{"num_key_value_heads": 1, "vocab_size": 8192, "norm": "rmsnorm", "bias": "none", "tie_word_embeddings": false, "init": "normal", "init_std_qkv": 0.0461, "init_std_up": 0.0461, "init_std_down": 0.00534, "lr_head": 0.00568, "warmup_steps": 200, "batch_tokens": 32768, "dataset": "wikipedia_en"}
Each number is 500 + 25 x the weight over the matrix's rms, rounded and kept within 0 to 999. Layers, rows and columns count from 0. Numbers have three digits each.

# q: layer 6 attention query, 192x192, rms 0.0998, rows 24-33,87-96,151-160, columns 64-127
# k: layer 6 attention key, 64x192, rms 0.0983, rows 23-32, columns 64-127
q87:486509506428520544512496519471462583508511489552510546513482533540511512539524504457532499551528501491520483471483500500443505491467503508460481506517485502442539507462501506503460503467531517
q151:543528508443483507474494527488514516526529477516516512471528539523514490484531496505538517542505545478509496468508522486488516506522509497485472537517476488479505464496495514488449556502522535
k23:505486483523494516493502495477472491461506497477500484507514534541483473509504510497509511532496498516474483488536510547490502523500508512524518508528487506464516479504520528483495496517478494
q24:527498454481494504473501491530484489484491528575518514491528492491520502534477496482527501531472504470519477478487483530509478422505494489472478507547493508501511498507524491479475489543487539
q88:536505447491486464505495508472501520491505519488508477515493492500509505532491511490469527443526507488466495491507492522490489436508493480485456464488537513480485487525495511510505540508474472
q152:501530443508519497511510455501480531512453529475522496513538525524513513532483491498494504509487526487484476502485509535486516495489498524489494525539495523505476479517529494502526551536509506
k24:527503532516489575479501488503480489510508481493548550534543491520522503511506509529486473545453535470507516512511475550545522474535483509500486516529517534485503490483518490498470518517465530
q25:475490590484502499446479499492516468452517525552519499493512530529508487514470536486525464522452475497515504500494498531502500509513477526464485529510500472523511508453500470533509515535492520
q89:471488542497494499470505460505492471508519514521480515485531490513520506486471514473499511489462485493523475494481518519486503471515516490524472501490451505503532495497535473544520504517486497
q153:504517505479528530478525496519453505496512493510482473436503514543525494489531516444497517498511502531510509480533529532485496453487527474493423518534430485447525455481504467538497533520481496
k25:533496534498476453474501474500552481534499497492488495499498497504534500499470507516564510515460502489489488490468517517550485513493470536503498486525470509484458535486489491495515514478497507
q26:448471517489483505476520487520508484512544463496498526505504509536511510507469490499534467471478425488505451484463514518509492497530511504524514508487510473527503500454518484504479480476477518
q90:494437523503521502563475493505498458496488527504529503559448469493544519463517478511482478478525469528487468524484501494502525491509509484495511492454481502558531528502490519492499464482485461
q154:489494525474483485493497489534512498511491496470492519518460498514508436502537494478479501496533485513459532515469500510490526486480461485533505502493451487545488490477498488492517519501515526
k26:444464524503511481489503505472512520466530488484471516496489496508485497498469514524533517494460519504460491493486501505502473497471474510534443504506442510487466493485496463489516498484500503
q27:435482521522502495525515509485490517510483485497496508502484513475497503490485490513500493451525486475441520518501501480458505524485486520515508464455529519527474500526488465501487500481506521
q91:538497497518496464528479490543519525483501516490475525510512503483487493507533508498461475506538485509505489533491489504465505507514496523494509510520552491515496504530526496522508465511497512
q155:500506522518498484538509527533498479489489502524507507492497475475492479476509485471462497485530501493525513518507473471469483468466497518524525491472525499520502527495511480508490460495503473
k27:483514543474497470570497506533525489509478501497530535468486482495486514501513494516509496462498503487484492501482415441485489517477494492509487497475467508513481524509486493489487488506499528
q28:515492490509480472533553458494470515504535518501499472477456516515499485470490503496453537511483476546503451524502485473549492477536488487509513479510489505501524512480524504539514457519504492
q92:549471493524524499538548465458473495534462538510496453494464455526520489458467528492520498496462524494478497517544530510528455538521506484534556488541491491503468517469486524526521495534521514
q156:498500488554493505502515446486548480506477513505503470484460448486505487514483518513480486463510501500509484500523462497531436522514509497519554469471507493533478520479495526544516499505521491
k28:487518479506479516466512491467478472505522496508495505507514488504519485482492477480494510518489499514509520492503477523483488499495478498534501498488511471507505484492504494484470495522476492
q29:514493452485592572540491555501437525474468521509518511462548511553492534495533454488548447563545514558483544496489465504480496484493551526501515551524463572482520484545504490488493518539484522
q93:497528456483522511493537519527525527489532514496491503527496515482481462538535494488520494524487477526539529509483488495495511473493507517519477525521535531501502490518488501518486528495501519
q157:512484468480510544494508522510486500496506516478494506533527499487471488504480512542546492518474484482493508528481494497513486484526500500503491533530533486463497507527504528527501525536518489
k29:487468495431525543569522506499482507480513521504534509521540482530433493498528528517512466540517530499501468480487509529498489470484518520458485574550511535477494513539473497479492523519498499
q30:496514506516459493519505451483484503490536497457528508488484508489500485521478525452477459507508500539498520512459544514475499510523486515486475512522524524515527479495525538519557477507534511
q94:503438498528503505513468470445513481489492520482493487497459477561532492459440506481497487463426471567435474505528529510493469518504481491548562487540454501551538517480523514515536477512509468
q158:480480538555506552529466486480514475469514523523513517506446478503505514471519502491491467451498467535479513481560514511494495526482491468496508465473552476510529541495504497482512474528519499
k30:496482485497527496496503497506514481495478499499513499498493520479527496473481515515459471529458520539495503488499516511488509484491488514468513492511502497458476520480488510481468449496488484
q31:507475548499482506510493501494483479524459493503477475482499515511494520504459531484505461483518493517488518482485532510501521483491508491502511454509492490474511505545521517519527481509521493
q95:526484557534531514515502504528524419514466497504523493526496463530486474446454483536541472489503482506507506523525509516533474504522523519532522480448464524501475514494508540498523442538501514
q159:493500515497477522473484496526546468494526463463499486491537506544461501482495480489541509473520452499536534496526510501533477463505478498549506482485504507513477446518486528472522459511504534
k31:493481494472515483503490496488476508498490504515505485512490488491504501503516520487509490497538483529521507498518503473504467516473487503490491532509467499485485533504457493516529462493508500
q32:505464486470465535432469527526501526526503545512476549472522488492520465554482511474498473557533495461517487489498517490481468498555506541494496541510549468482491517422516486503517511464477469
q96:510504505536509508479477468505552492495493540501473506484523507504454501496528520462447495469506448474507478504483536483509533491532502499515509521478553488536491498527465446508529489462508511
q160:511520481498516533444524507498484520470548514529485525500532491535523476514467537523502515480511462468487513514477508514516511490496506487501488517531544448477532482508465491556533518494500487
k32:459509510500496526464535523511510525491489468527500500513517491506492520485474498515518533499460489465447470483462536543551527497538527500494496500515517513487483493442453474534488573465505514
q33:507484479509510515529535496511504534462541495497535542465520488507542498514473478502483479542442534492523522517475471532479489472504497529477488500515536530528497484514499491459431456513513540